config.toml
d_model = 128
activation = "swiglu"
norm_place = "pre"
init_std_qkv = 0.0206
init_std_o = 0.0
beta1 = 0.95
decay_fraction = 0.828
seq_len = 1024
Each number is 128 + 24 x the weight over its row's rms, rounded and kept within 0 to 255. Layers, rows and columns count from 0. Numbers have three digits each. The size before them is the row's rms in percent of the matrix's.

# q: layer 8 attention query, 128x128, rms 0.164, rows 62-63, columns 0-127
# k: layer 8 attention key, 128x128, rms 0.179, rows 62-63, columns 0-127
# v: layer 8 attention value, 128x128, rms 0.206, rows 32-54, columns 0-127
# o: layer 8 attention output (transposed), 128x128, rms 0.184, rows 32-53, columns 0-127
q62 108:104120142133131172150139126106146135119151114104125146152083112131120133126162097117149152092132107093139126123146139122185123138180102183117148150084129142136100117142079147123149157174070104169087103125157122119156156139122111168130094103162103118105168142167124136149101140146127102114110128100142140113080116097118088151117089135122109125106135148146148133129119080126145123095127
k62 096:148125156127149152105190185133137128106146122137108125129084104132118109139093140101113127149169083130096123168118139145119139168108096138095114112128170122152126168128130109054143153159174120151177146100112130112127123133110089135141157151111154140144138146095146141163129141148133101133060110172122111141119153109131145114121127173132144111124151086115121111110142159128130135130095
q63 115:163124096130172133108088182100139121127118123108146091148142150145117159107114157161156160104124122146082164138144158140109135125125130130169115134100168102111123096117194080089164146103147139145132145107139110178121132123115161075128134128169113118123106167147149102112109126160105106131115163077138115117110109155143155118096123115122125137101157129154103116151106158109102126136147
k63 108:143148147138097124135126113071153137098159136144126161138147146114126186126144089115134107130090130144137155162110104113105139155093116127131135121160186141128118109137153166165101077118121115113148108140097121095142138132085097154171105153170143079129156123161129161089133172118094125123089106163157147140087119164144153122123090150124129131105167146129126089125145130117120135111141
v32 079:159169117146101102128096107118143154100130159120081133124140120123095121144121127095141168123131151112125167110103123128201148132143127183143139115178111144121113156177186103148143149144128067140153135191115120162138089101109140133114170120107160108158137119128128130138157145106116107110119123115126166119096137156147180143122150141131126136103107161128122100140143152132139148159129
o32 088:107132134131173133114100116104136113172160100127145125087118125161143124130096163181167152151150159181109131155128190118092126140127111163154126106120162137144115119106124123141179098129132149131163145108122141115133106152133084143119114158168116154168179144123099134147170133135155119140097113138109174156106129129149096156112169124125128120150155124085168099135115105157114131137141
v33 082:138125102156106141142163115110103164152139129102094165109146147134094127158153097108131117096154119156163165103121099161092131137124114125119104101108125181108092116119138122115173155167112113156096130113150142135173139124089151189161100121110136126146160136129126137100163140145117122095122158110134108101089123170121123117137132078111159132110160138145132129150146146150167179095097
o33 098:111148119137121084133148127127133123129181137125155115071136165141129108157147131123116152157136107148156103130130154144150151093143156140156123149118105127156117117125130106104162130132109153140198095137127128120080097136155068126173103121154111101150127133146114118151132144094106158138129120142172139121078093101179122171155132139114170141111097101081127153130156174144114113120131
v34 077:105107118168103146111113124165136110097136154122159114156084108121131117132109155071079135132134103127116146131151164089137110118129145141093141129144133139160158133173154112131121156146101187121120143149108159096123143146162161110116101109119117140116118125146163109079138125146128122157112113184111120125142103111124134092079134153172132103069155105101122098131150130138182113156149
o34 087:117099174092166154142126179077102132072112121143140103150140109119128119105142124137151098146092142087119106133143131134121151110126093117083121156136111158122145153173120127135129077124141126155110137089132122109105093081126141151094135166113136155116115145157092106137078106121141127127124134123118096151157165086132140131169143119104127129145133090148093119111102088101086146164120
v35 092:133100169144144107152169135128139176151092124128098142150128119103100084155140147125133122123127131168108151167064164105150128126154119088152132132122152142170099116131108173104103135114167130144112141174161126119147166114106111143163131081109121129139119082082135127115175096154138124151098123135125137132139160141097106099126129136149137108108147135125124180145138139154161134070142
o35 100:101124085118114103159145154072144085132152167099134145127114152127122108124105090120135082141104113099148121125156133173096133132173119127129121142128077122138151134131119118151091074134096116150155144117128102111158141133099161163145135153142119105147124144119130164144133172116125179172141110175133148134112067110088131166120119137153112115124115136087125129128111116083127151116082
v36 085:146063106109141108147141144107118135145081098164156151174130129132119134177143142121140160150079126125107130169124129152110165127128131117158128144069117149148118120143108125116162127104106119094099087126111135157120119102074123122169132146160146115125171131149167094150092111155101119082110114134166134134146090113097144128152089139118140121152106100110160138110154141094141121127167
o36 099:139140114110083117126149129135124128099134146126095147120192166149129161074109113148142101115154116165156143127117048109099095124107106145099114141089126114089180153123119134117135162086115134152128150107132153127089116120137160121113120085107106120179143161109137107146131104177125125103172151123113154116118113135170116145130083138128149138117105158152153111140142118145089120123117
v37 088:146132156076100157166123123131111147148139100089139090105117166101103110103142138146120114103148143148137132118120099106125089154158160123136072130125086127115139137112136110138132115136115128135141077126176100091142130127092129140161098101134111139119144112153126134083183123162134155134120106146123144175111124117134155106093155154151101073161124064124160136111131165127157125131091
o37 099:135112076135134123160127132067160140191119146174149117150125097123101173119113106136137163130080122128152177116143141154165152111126130129106127158125124139138124126099105125130110128160130105131148113134162152086120092157121117119140166130125122099135123139088111132106136153093087168112132158148145139098125198131116141095152120084131140143113121186121098133148162140122140174133135
v38 094:084138118129136127142100115134105115100116132113139132150094093142112108109132098118122156117122152112100114128148137107103155111119155134124101129129117170129150096102108109154135122121124085127140084112138108193102146106132097120072103121077112119170133142138121095146129082078134131121121142102154131175114134093144053114120157156116107118136127196097138130110112114127076145139157
o38 105:154132144118152133100152159111143103131136131155141110135173165121105092130084146143170129090145150120126104095143173087159103112136094117138140138129081072132123104095116138120116177157120103106060109164113131147101105110111121109174127106179136140121127088151132153108120113184125084130107142123125166122114123141103129144116132087130135129176169130130139125130160140128124109124117
v39 090:162124140115156101113132156084086147102135158140152121133142118167090151154127095118112108150176130120121108156129113119129142118086149132108111147127100147072190175105113134099137144149152098152158122122134126109134110134138107161095172114118156116160115114137153138149150111171156165161089140166118127088127159137140068134124152161150127132134130141106178153145138127156137155150135
o39 101:082120149116091095135130101146151097141130148150090151124155107123148153167124115132150140121108135115135098108143154129146114136103127158124101103169044145108105145142124125177120125101134172097104137120107113110117133123161078119154105114127097165153158126137088159093134157113138121140132079118107123118130130156143180135103106115161154146144153103097083126140129113085147137149093
v40 086:127092141133169140107069132142091132138137130178085101106086101137122118139133130145155127118094117100133122110170115132096166136128126095119142118089103152111108134118115122134081093149158116145088106108100122165146157064165171095132117111128147123128160145117134123097116134094138169151124153132117137116133122110082094111118153086094143161088087143124106141160125163127122122138130
o40 097:130113129094139073160111104112106149083137125087142135140147094173118152105134150108137117124142120105090120142103175104117125071156102109118126125119147108139148111148124127141106168127108122131119099143127142122123083148124138153122117083112117130103132108133153162119092105120107091167184109111133165126152127148164122161103077123138130156190093106155139137069156133145144105116122
v41 083:121175133135111146143121104119165112110117135167115175109132112116135170138097161138120125092122114144127076129133095154169119127128149139178085110155124130102121171114137123154103065162139116111105102129127119111106135130132089134085108142121093109095111096091087139140138154135145079093103098144129114115134142119120092128108116124150131119142138167115151133117133066160109083160163
o41 091:144114154155087167143149126133109159131142111115170130159111149095096165115136154112118132137090130127125124140110145121141120118163125172122093105104117135126124130175148156178079125168142127074136183129155129142127133151134140121126136105146132161158111115114106153136178112122086136132107102162116131151120123139144152125158194125128143103153154175103141123116068159104164123143101
v42 094:134155132133148084101135151139135121117170139144119134143121094159086131130101148106179102106141120146160167109155132153130144110100140075087115112192109168091113100087136124132103163146149125105115073114122103128109144140134121101128160132139118120141135129151114149135119149109123164089143109139136149153119147153184067124105108127129136157126130157083127180147143094117134096125114
o42 101:134119123149111106118126072142086143132173161104138115158141137137143141122153126144151090113126113120082103103145162074127132150169158126093081146105115127119089129108122114127079150129122114108115142167167129140128095123145128162142076149122154116102120122157089135125134157189114121122082093072142138142150094155115130139145160143110168141130153105118109121126124096109098135095112
v43 089:105139148137144135163116091152092161108132142180162148133148153151097140119145101094097124104112114084124126132156094152159162150171105128107103112146117149125156136151134164138118127143160122107135097136091145100126114144112094111094050171125151172102174096115117141142119133122122107110112156120154104151132135096119157112169145128093121166140152116107157164109123092131131126115105
o43 097:096112105153164061081130144105109106122113097124128133129111133151124173138130088119078127154089068130111098151102122081152164119119126145150136166107137119092168125160106132160126155115150132123100178143100131138098135151138152104154140146153151096125141146124113150085148087104140145151103129157130099097102126117123128142113145138135170110135142130144134126103150097136117115188140
v44 083:142090141156130126102126115145132140100143105114096150143123076143134119146112104135099135166134094113121107136142103137132131128154099183162139106117168121130148114100149138113108109081172088145126110187187111167151163151162162118105166114150130132111113131118092131138154100121132102142116153121091095095166118171148084089129101102115147130158098146113150130131122089101137137140122
o44 095:143150125094130117157142137146121159073072131093156105125138114105136121141140126139166152093109135117103164111100135138161157100107123183122123080135101138123126142099096139131108127152135163093109141150126099113135091105188152107118098153109166106112122093128172132150176172112128143152115128118106141118146116096111116156125163145181088111145135134162138101116099094124106127131112
v45 085:137167133186154122138122135116101136141145113116122086150117148100168116123160098158137111124162131156114130111116130175156145118123100130163102145156154087115096138122132147100129160077121095133110105120154122172144108110134125160145154141094110134135135138091173161106158104132113100075059095101140116107170135140130155115117128137131112094159132131100141137106093094127093111093119
o45 095:127122109119112113128157132114193125135098123133140152147122135112088087071144134172179155111157152110160133125104163135145104117131148160110122116137108120142130131106163136133165131161109125158158169116130123107097201129132189146140089085135141101130132126155086106139139146127141146111144087115185125122106121147136128121132109157147122092120142113102127134118131093120143143106186
v46 082:122175135121115109110103144118162117134131089103124125134131137122121136140156130119104079105195118098090107099147082145143135151145145138143151166095095105094157117114074112118149157108137082130091082097141173141136155128104118114104166088137163111110117130136137132080161152118131106120145070098141148115132124112174125143126119120146163116157136140137129154156155098120118101149118
o46 091:124116128104095131152115142163143127108114146160140117136132077120149139111158137141115154137125144132149140118164144129139119173103144166116130108173139143100116132161169104064127128137075148122129198150137152129105070110154138107160125156122143074150151155131167116118063175111133114119099130077152141117127145148150154141148125139123144146168160137131152127156142134127147127099132
v47 083:124116127127112096134115090153128155114113127151095123157165094113121107116125168148105109094124106187146128142133115118148143108155130108151089103072100112163120091124131144129186139163195115137140132134170141132094139133109118156136130185123124161112128152132138083121132115157110135140133109099088110062130132098117124112123172101151119110148129082140116107110106104124090132112111
o47 096:142123090110124165121172121136143120124133080129170163124172138192113118122121092095121125133129137117139129142114114146123104116119192096184181144098117110131106172149103137111101121088130163115075120167126118099130118126127134089110110095123132099156110131081085151177103161097104130157094123153147121141098139142117124132113125130118087140110111124096144136120123115139136155149132
v48 088:143149134147085111156130104152151110088133112123141115130115102183133109105122123123126147100074110098166094127151121111110104122146156141160109154163125099126110140126121085154140107121157095150110173131153155142102135157111117132131130126112134148130108149114136129157092174101093116102121181113139095084117133094115163118149117160100116142120162190101167175102139113112152092130148
o48 099:159125145106184152121128119111141155134122121108163138136160172085123154148114154085161133160133107125089107131157112108111128140150118147139150105131142128130156103121119161070147145092154175113139171147103142143116131072122124141133135158156110115124148113115059111107145126128141153153088094165104130104109128111135107144116171134130129070116138156150114073124127154135165141140147
v49 091:154109154152121143150110198096101133133141128121142115098123137131141121154100118166136099137138122138172103127122121068164085111163100163144163107088140110096154139156146068132180123159099136123089109150138104161155101148111145144163137141099138142149172135133121148145128124102133069149133076111140159146113116144121112121120130122119128087122149116105084114144146141130097138132119
o49 103:146136111142138139108093118132137159099108133127138120132134117156122119145098148151133136118127131130128142118118139130119156151082115126132115096135143134124094131088159108137154132155132175166144074091147127101094107112163157125140167133186144138164093153133064110126135144150103126079159194155136107108134145123155164140073076110109110127122129163103156129118078115109142091124129
v50 083:134125101129145080130113128120132178145150111120161113139133122129146131099126126106132152123138090178124101128135144102189115080124114217107076108121106127102118137101153074100123145171132139107123144152097158161113113136155134115112099157132135128136118146114132100158150115154126157113110137134133145131095145120134134084137114115101126097113155192157134171141139117132147181130130
o50 091:129133086146191138153123126126117147134106123144114119136156147177090047125127126122143121125115130104105100096144125133102123114107122152147092119144077151161084118131142113177182128089162108102114127131105121146078139105121123184132152158123113112159143130125148163123136137146064089094132134126096122136132137136151123131095141134083134128135109133118100127104117098130127147145171
v51 078:084143106173124153131145141127168118138113126155091099118134150132091134162091150124129144101132108151086124114119129145146127092147158068119123106099134093127153114168079049138088115131135128094168107168133142157143141176146142113131105123133136153122127135100115169118114153127126101133120146156145105138127099124141139129127161164154099112114141139148107124134190148127081095139131
o51 092:149120127097110174099078163143076176109136112143146127128085144120157160129118150137095107092108105104163150094148140130112123119127149112151127162112143134105119141135118170139158137143112124101125146137109137116107108086083150153138182132094179095130130152166129126164110097086133138116128094155131126163143102121105102151127131126142178114165150133088123144125106098134157117100094
v52 079:117120169118086092129126173108141121142124141132130122151074154149191102115090159094124132121175101150152090100150143126100111168151161087084105131153128130140173155124121115160126121069133153155131130128125137120104132127152116115129124115113116096091166116103125167099122164113133112102133128128136141137104166153180105145113115158156081113116115131147144109096107136142141116134165
o52 085:123104107089117147149115117090155082124161151145114124141131116108096099118178121112136109162086111117114158124154104082129150162068156139165135134146131161125124112127158112127121161184120113092143131134113121124169130078134127152148177136102118149133074088157122124131103099157101122168118129128116107135118140127105099071118120137126132074145143137126127146137125116157179116133109
v53 086:158170124147149112160083102133145098122193107130075170084159124143119091117137122128083129125118133147093118104168099120106139115175140139154084133137109104136132126139146148131120162096127115159119137119113151147108111110151136105097114157093131151113095133109122152125132128108128163116155143058098104148148120087128124143146113167132160125166097117108147154142083113104103123144115
o53 103:150114102132139118155146143157145127169104131121157121166136106121134127093127113158096175140132118104089139116125165156160143121121117105123141145107168087102153105108129159095088147106106132074119154144053113129114120123100136102143162160138151137152139078138091111130157143120112095154105161107145126122126138164147114118124155100127086095143074127144162128126137124143142092097169
v54 087:089088170112140117118120113172111130120128133091148126116142129114119080142134158138133126123136074110122121139125139151114140130119120127111127157109137123148117153101127143194115157145140129128098169145140126139077062143133146171160171113112133096111121151133189135159125154080089115139100160117115081134104091161141151119145113116149153105135126161140082155149155110144103119093119